{"n_layer": 12, "d_model": 96, "n_head": 2, "head_dim": 64, "activation": "tanh_gelu", "init_std_qkv": 0.0476, "lr": 0.00555, "lr_head": 0.00545, "warmup_steps": 200, "seq_len": 512}
Each number is 500 + 50 x the weight over its row's rms, rounded and kept within 0 to 999. Layers, rows and columns count from 0. Numbers have three digits each. The size before them is the row's rms in percent of the matrix's.

# layer 3 MLP up, 384x96, rms 0.0677, rows 214-309, columns 0-31
088:406556469490486456463503461519519406526536591496515567466457568582406498530556546447542546407466
095:524466546527534446477594400512458516511589547427459505570493472458531560414537510477507529504473
108:456497451585540484554455418637520441473466495543529537455550503492489497545564498481445508506572
108:398442466540509453555478511473643523522646531482475505402491533499490473527484556506532477432493
084:479446393461490473586586479548400458474547465524588554528516423479391519564555523582465503481467
108:533535535531598413513500400486477488467443431595585517492537559441504611549466476515473464527503
101:401486434463385513512497559537491560443433463407460569571486558516412486584517507589382549537479
103:670455478553542522528492499537584466579542454493491583566512512652525499458491517565475492485473
116:510416545542529545475438505541496562481538596488509509501409552448550472528520509556482517537449
096:551471463409506531396559446493501485546542464490525596462565496486534525556556447465489493526531
106:523481420496491539533433528568546532431455418471584483539548573484451481464478539514542495416589
095:567436502516548482492557548519550499430531503423448494538518566515526518537483513658490493452525
096:577527426491541437476473583469620510512467509413542455490569508374447438481445478514477486500502
096:455514398528489427608519473543420529392568429470481543394572532463488598517470411474467478524483
091:447566427405450516497534461411447483468538563488519535501485513559565510491388549575457498461545
104:525383460574451505598504402465477504489520437513436457587505457443479572456535483450484528420538
097:556496434444545508602541424519444467520569366499558509491562397497446531460500504594481493372515
091:485499458456497469483504497475521454463497595462431609387450468462553515499454496595481504509431
093:480410495506417538474429509550486443451554544508534470529478471437519448567512532558552539553471
080:488520510524559454538517457501515487524428544474391545595393501473488471427499527453508504416466
103:604450469513442542502519563439579576507399455568525524428491563587465573508468477480527533437547
118:560446567457504567468456489453592503474501499572504549513454470433547496453561590573557484503590
094:520545434541463534487493439491587538512551438455555543490473607468533516467572514564577449538434
105:594417451366526550598557472522483470562515513558469507545515542505510493469558511497455454439560
100:503455462477465464542448445536471497437518494487526524584466537530602583551493562520518468493518
098:484374501501596441537519518569446544523529486450569563532443491422525513524549525545523456514528
108:596392471548561511498485478459562498525483446539541495535487526595572442531371507522515463467576
099:490525479458460491490497413501522599419431477519529495596469641463513594526497413684523516507567
095:565536500516434513494434421455413506540475513530519488582568523518463528657417529463397564548500
091:492479481576515451499444426638556492551449517472565538486492479468522463510559518577609496408469
085:542441492448450534486482500510377587451575546494506555483436486509424504586478488584487539522561
096:541456445434526443510522493561502429523443475501455553535473504503484560428561617578484562565504
084:505465483507466462516513556478510534566504469473430573492512563487425501507499536607493506494423
109:546403434564470498528456507512565449548493481516493471467478547450612584516503494532499430486479
094:454518426517510429551485493457548560537517505465517450497493606498512416511509535599487476477488
119:499487540545511488494523483457464457434484417540565612430577500476546506522490458528503399493530
093:405430512450474393566457394587481537508539597507488511571472505506377535514573552489558524441419
111:536590464494511490565438473465511521431437546459478497567452482397471553451505448576473585510567
104:581471490511468504489418427498489457468424481543562526522459478511415463443574510501589450537487
097:505492465463489516504485440432434577459470437491498506438450534420619473497549503551500447511526
110:485543424530501456498537511510500548442463448489422596497481462488477544461575429517388544495459
084:518518484530461483431548390426513504467494477533490468459508541558446517484530485549557525427481
109:552477469507482522473514565555568470460503519574506628434477558477456467418481426522516586501537
093:592476364428511505512556493422631614426531475554551472520521486544538488428392592598482497454463
105:572554415521617536475452444490444531507456502518605551609425506421493479461516546554494641559459
087:522498374424439518457480479496484483427490475467513524459418405480496520484473567613567473553497
104:482500394481478569559568456533533563484446382514435540564558428515462484500556500585506619538548
124:535457557555490456510473531551605536502528533471533541508514497336575538475561490520471508516501
092:460560449550565604535570498465577511453443568489554494509427476603506490533495462502498535547485
137:467381449533451507470453481536603549543518529490495500576488512443517506659447532515492559570432
092:519456422467475482462551428479442597482533516536499515550504498538484482550488452537484475492430
093:531486496414582431584583412560536463476442502436518524450471551503455543475504484569530520543449
091:510424451450483472552538471504448564490517478496586483586532523508513536461486495523495557466557
107:562477536508424531546452476382534488484500446552457631473504543497465486467570480496568470546568
112:513567469566492502470536483484488530455499552539497569433513519540505547475556434541596517500472
094:533444425530489464463489512526489527500422529484502552457527578445516482575443468428471572488461
104:552470438528441413444483484499447388559463399575554532583549526498533527512527489438486457474469
093:478509470530566490536567469487461514505499453441491539593580564398542625484594451522495544519493
089:477515482465513462443501417494603394384616614535463569503463524540459504560406433526517470462544
106:565477493574425503493496478551547516608518518510518508630491428588476507522533538554464574371515
093:487455481432511393537452503521515511446455471417497568443455557481520535538466397565592477609488
097:474515523498570493565520496503472483507597507498530553477466493535529511498503593537615473387580
095:546527486547513410570494492474462468456377509510541582550506654564424425522485480560433491466571
123:568538418501490448522420505591494580501513470650492580500515441569472643469450525503503447418512
118:525534499495525462456525420526579491539399467576462567521457627607579447503464490552586505449490
108:522494514499504521504517475552542414442598572541513462487414624488465485479484414556406524514569
096:564462452541585589543538440458457424437521459497455556549548432527525537480440497583561565482605
109:555520519405554498601557461476582460483539499524471541566532446461537534496497532547443496474548
121:511494491516587492468585474475538487474463492444488554480540575484539525525470483544437464536468
102:485462485459473528518440492516541434453525527481526483598503452508572380518540494512490530563589
073:487431516508542519524494479421517398517520421501420543540485515526458549481415455536505604405544
124:558478411501440494526419404478569474432552542528633472526487547592427472532511541571515522496479
092:480510507505530459471500491571549495394473495436502552610445467527496521486527462556603483426531
091:510423482548525502543493508492427467450538494445519574528448488542497573456430455585473624526559
113:594487502547521538429449520513484532509502453565592545471570536427554539493476509586517550493475
098:448538428546523475571535528486559473456492554477551553471480524477503417502461505484502411510445
100:455514446543366515552512464560505492407510490494476585458564487448472613499538463489456474540538
099:563376420460576463589504473503439463553534488603525579479479447511551512529494604500469524476489
120:408502418486453430473479462511468465464548538546451660435442467584521438512536466556457470559593
107:506583471502573540571489440532480488493486550431518551536455488424528561563571444531481606534538
091:514431543547523496428512539488523438463473474499518558443587400497410507602483600512461568477464
080:529439487437439408462520529577486524492534463408486529552531512438429485497541459564525506561387
094:565506497503542410537590417439501431507514438521556561468480538473585525426557427518477471449498
115:570444544459527520431481548500554395540481492572500525548611499400519437519587465549465411473594
084:549404503494611528468528502487481501521503431454449590467478484534528537506472496536394475561590
091:457441526464456526524536494528561479494380471446521474520523536361467527566510490577441471538402
094:535407412552593528508493515483490450561464492452453531439457520505494459499521564495484533479546
117:530513446483414570482441559446540541490539476446560544565586467433546378509533453540526473464553
091:486504434493513434453535407528452607509495434572584520495480550506556475374579548486535499505445
095:516413423558520492569474472548581486458500508430473483459540520504511529548517496551559561610495
102:508443448518533378507506419563502522536495470473595472504546550474509490432559518572538551467443
094:569425534537468487450491458573522413417561530490490556516403569435532503506487591415479503470565
096:515465436485432484624454442526401449458533492536508489505530373430451551429421545554489626517549
100:575492502456609485495488485483520490566425515532477580462542514484554548440500542583431634470500
094:507488507509438481476519465474489535532590481407567470613546521430560492518523496550540465479371
098:495440443487582411521539491568512524459499464459552458486420478461477484432536534460544523558495
# layer 3 MLP down (transposed), 384x96, rms 0.0681, rows 214-309, columns 0-31
099:568491519535523588417528523487503539528463453505593480556566537488518378459450499454466575562610
089:536483541464477487583374560446538541469499522548532558490484468560488447601484510563448450413550
113:449511530537559538509446384486502471561586438512409468505466572564486627513511491504514524439491
114:540432464533450603441473481436487516495525415497589429488577487359495541525477510510416556418501
097:529548451489511573491574504448539502449563438466465591460404495507471571483341517570467541472552
115:494494548479558338522478400485463505428482522441460478489488555503475465447501437514432535409558
100:633470590476495450531558546540410556521518490561494595527510504536579430523560537416563433511527
100:443577529481482478556414514496493511570516506452412522534567452424486444436447553526498481564506
110:477482431484453479449479579495525568506523529555525474481532467556501458431467579401467512456443
093:536573493494491449523540574558483511512398548583526518423473487598489524517493489507460461492493
111:432434517518516522476379571522464588472425550511508482558561474463520453534499492495377457459530
096:476515449472528483472569500380562547516530536444481490440544497562537535574492509469497550584487
103:467460507583597478473504501502394572478542460580516502472478502480565493535441527512543478491517
101:459458522447566553501585498542529490577484585554534466620408483524531402483458559494525518458472
094:539539502546567524474431487407630578513495418585535458493464560458593443553519581571462490465472
092:389528518426530541428531603517468450496536650518498544458480483578510456580483479502501433459510
113:617458433462469495531466431504465464474450400516405522470510541587468521470464525552459504425546
092:465558536583459596522470496421433508521496429514519426557544422497455536534523536371527507575475
090:449503514446487487610465483471549486590453523429490458529523456503411442469565429476555502558518
086:427521617526490501457534539465513544455586547459557372476556428575476483480401598528505441475423
111:442545456435528588525445515492431523467488488487428495590407511550486564486423462501432536510482
109:531541557492619399542513513485431584563557566493527500505473472546432445486462534557528505535553
096:415454523562450406448584514575576481522476508496458456542488528385563483478545472492446543497403
095:503484448491427468465497478520478525538511495567529555505522448511493484537541543508537483511494
092:433574549552538473413597490537599468483486537565460498589347518491475541476511526431455503460443
096:524414481404506495509478524456418509496414544486505563461589478555548497406408531499521531543488
113:543406514554533458508466572499489480557496528500440418487563597442507362545382504529464496564436
096:481433481523488535556499506418398485454508568573515484480436508501522422437506468426355486479528
098:478603486430597516459511520486516396514430517493415468443504605427530618463439507481589468536488
120:481451401456582504480555468482517531540515492454429490464513503580559457501484489467514489542364
093:493474495445473546548477539552556487536449515454486514552453446569546473392474475448554531488565
102:567467522485561462366542419525548478465450493435543484562513491457525559540484499446529467553541
080:554414497521478453473407517445545507420491561461581561482523435552488567548556468521529409545481
115:458482545434466485505487459496495442434507537533499473493522412543513444530518499582557380591497
092:517425526478378456411591430436478488444581566515514518536567456441392516453438532434534584514576
117:546375563572518429454433473573464507548464453475449512458494572473444554481521500544489560477518
090:519525506524422539411551631373437530566463497455486520443489504545564409476439419504532496451472
136:515461496443571427550438467406583539479547434537499483496546462448516503416486467496439489503504
089:477569495484526474483613530507578409514523473465520460473555446416540581529466475553469578447580
103:517540533437528472448444518606467494425548536436554477517456534597426578408404497339494515529500
095:479454477546503470588559476563548490543477539542488522476423489510523433464449536392535371471512
086:490636473519521508590493479498557465499462479562445446525477467484537476391486424515474496523495
107:639506525485563573457497475504426495479604559532486536453521488508460425566444514558439447489552
094:476481525467471450482548546510514581417464501496420545537467458455507455388566555524486527573449
092:521619520492391487461462447414495476528504606487471484543449511536477511375619501416458492495488
091:527521467530514534408478513469522503543522477489503347566470560500476520508448474463533420553470
103:432446470510531523516500476507527508435574438524426566509511506429484432593579479495487495494500
098:466592517520536505466493589416516460444514564470473436507455555487567487412494441526504500459559
096:467541518493497571555550486427426486519410550467564476515455426477513555456513565549502505467458
106:520592425522413531514458585444629580466523526553474434457460516474435493431472533442399439473492
105:490467585494565543413465469378486500485450483478532474505519413536574492437489519480528518478558
087:537493492511411568473478492476438565559533462506551433607589470538461450521445449479511449540521
085:557525598630512537491430532512403570468480528574434576482536503452573447563594503492504500507521
098:513514510503510565473538557546453514555524542510426478499536446547477553553536466524473390453548
099:432610519433407518460403501530514509419447527475539449499492408494416521555544510517561436407525
091:528550550510522502539440526417403505486465562508535469551531459479453527467539514480520408547487
087:611527501488552589525520529547538524451538534546543430600401484458498593502551565533537456440535
101:479530501420480501519501447499436547485509515483579507459449477486510454555541533460485549523533
100:447456481482493549573524474568496502468465485566444490559540540478489519432475479480496471468483
096:458542534497492466440509515522439599534537523503468401546503579449446543480475510467465534480432
097:502565496490494589482544558475459539658532617514455516506483469506513447448476626482484540459464
098:479507551582520468420585559531527530455494470503503516556504480376488520532481536525484557507381
100:525531503580494537519453525536469534550519545483394511459556438554499441531503529561540423582405
117:489460478522508512384505453528472521480503431518476538440544584484545508427478456437547468533621
094:472599529499481438540486493504510413550489476566470486475517503513490531492488516585486506445542
112:508537577468543489586529515495524494369491502454471489497522487491411513414482476594535494520543
100:513483434461580556475498432541423451533501495468532507469537544553509503582495540638541552558488
106:403544451523466518561471425533493473572444528478425527475507519592509514495485547525473446497598
120:472514466455451523484418513424511551600449481612425508454553478482547467522463479489410517526549
100:564511352474460587562474440452508502490490475512541521483525460477462451488505500423554556506494
087:430398527448602526559504616551520471528567540549487533496509468513461536576554424551440451381543
113:459450467485562624494514517564525466395462467574578514519549478398530408452495589484537491494482
114:502491498440564481546427492567443606512381497449503586456540505511460517428498485426516487491480
094:584482504459501553477463513510514445555572479590561464602393535582546446526547493501515478472489
112:510619475538623493479520438453478378602590487465426469428494558533525482463472442514454522502535
098:462455556508563509414475484534475437568572465430515506535574544419429492603524457429510517506459
099:439499468580442527425515503429495548530516418425581417506603500423460521486520451592434524502503
108:464502585553368445379451486447540472490499515523499574557515492519472531508489461448564476524486
097:529517527468464598462456453470570491543511498460507543582650545552505548511536517421575422402506
103:440578493488513523477459505580473448484537529483499551408452481498506460371552533550505414530529
080:554512516408492544437544500484536576493439545445434566503481580448553473498540550506468492573495
089:560455566434543536559514519481469578525552614460440471462500477531561452548431506460448540503497
103:537534576481544459547534457496449581539590496465548485480488525464589527411501517380492480454504
103:464476548541512545466512500378575456570435532440433444549526417473421408453427526556463448461503
088:580536558458524479469550585568560418533525466498540489450559410567480619489433539456459433444450
094:558558508558474487489574484494547498517527491516372504580457533544527491405494467474514483466529
087:479509475426500481460543486527479472439489609449449489508540434521468575513463546593587442483494
110:567535499508518520556462459585439438555564446486496455557548478470389532460492462633554560478502
090:510577419468567539413580526457459481413591495472548426492413524594580456565495455509496511486490
108:452483499545430406536432463511502531491407421505501570499500527477483482506554479449561563494465
106:474551437467438472464582612526481502490393498493513466489433493473519581465495473461559471518462
102:557568446553523505478615532478445577652533456492494470417420449438502425566570532473572484494407
091:492469576543614491373493485447528502500553509467531522487453498560572472511445495441507526487494
099:506502523531449502519527469481500561465514499511504437579424405408421558522550426399513540551522
098:513519448492470471507557499496515541513521527530472495400513434532537580494536542430492498430452
099:482496589564539471475538452401529482494542504479496379563550469562515547472485491509534497552485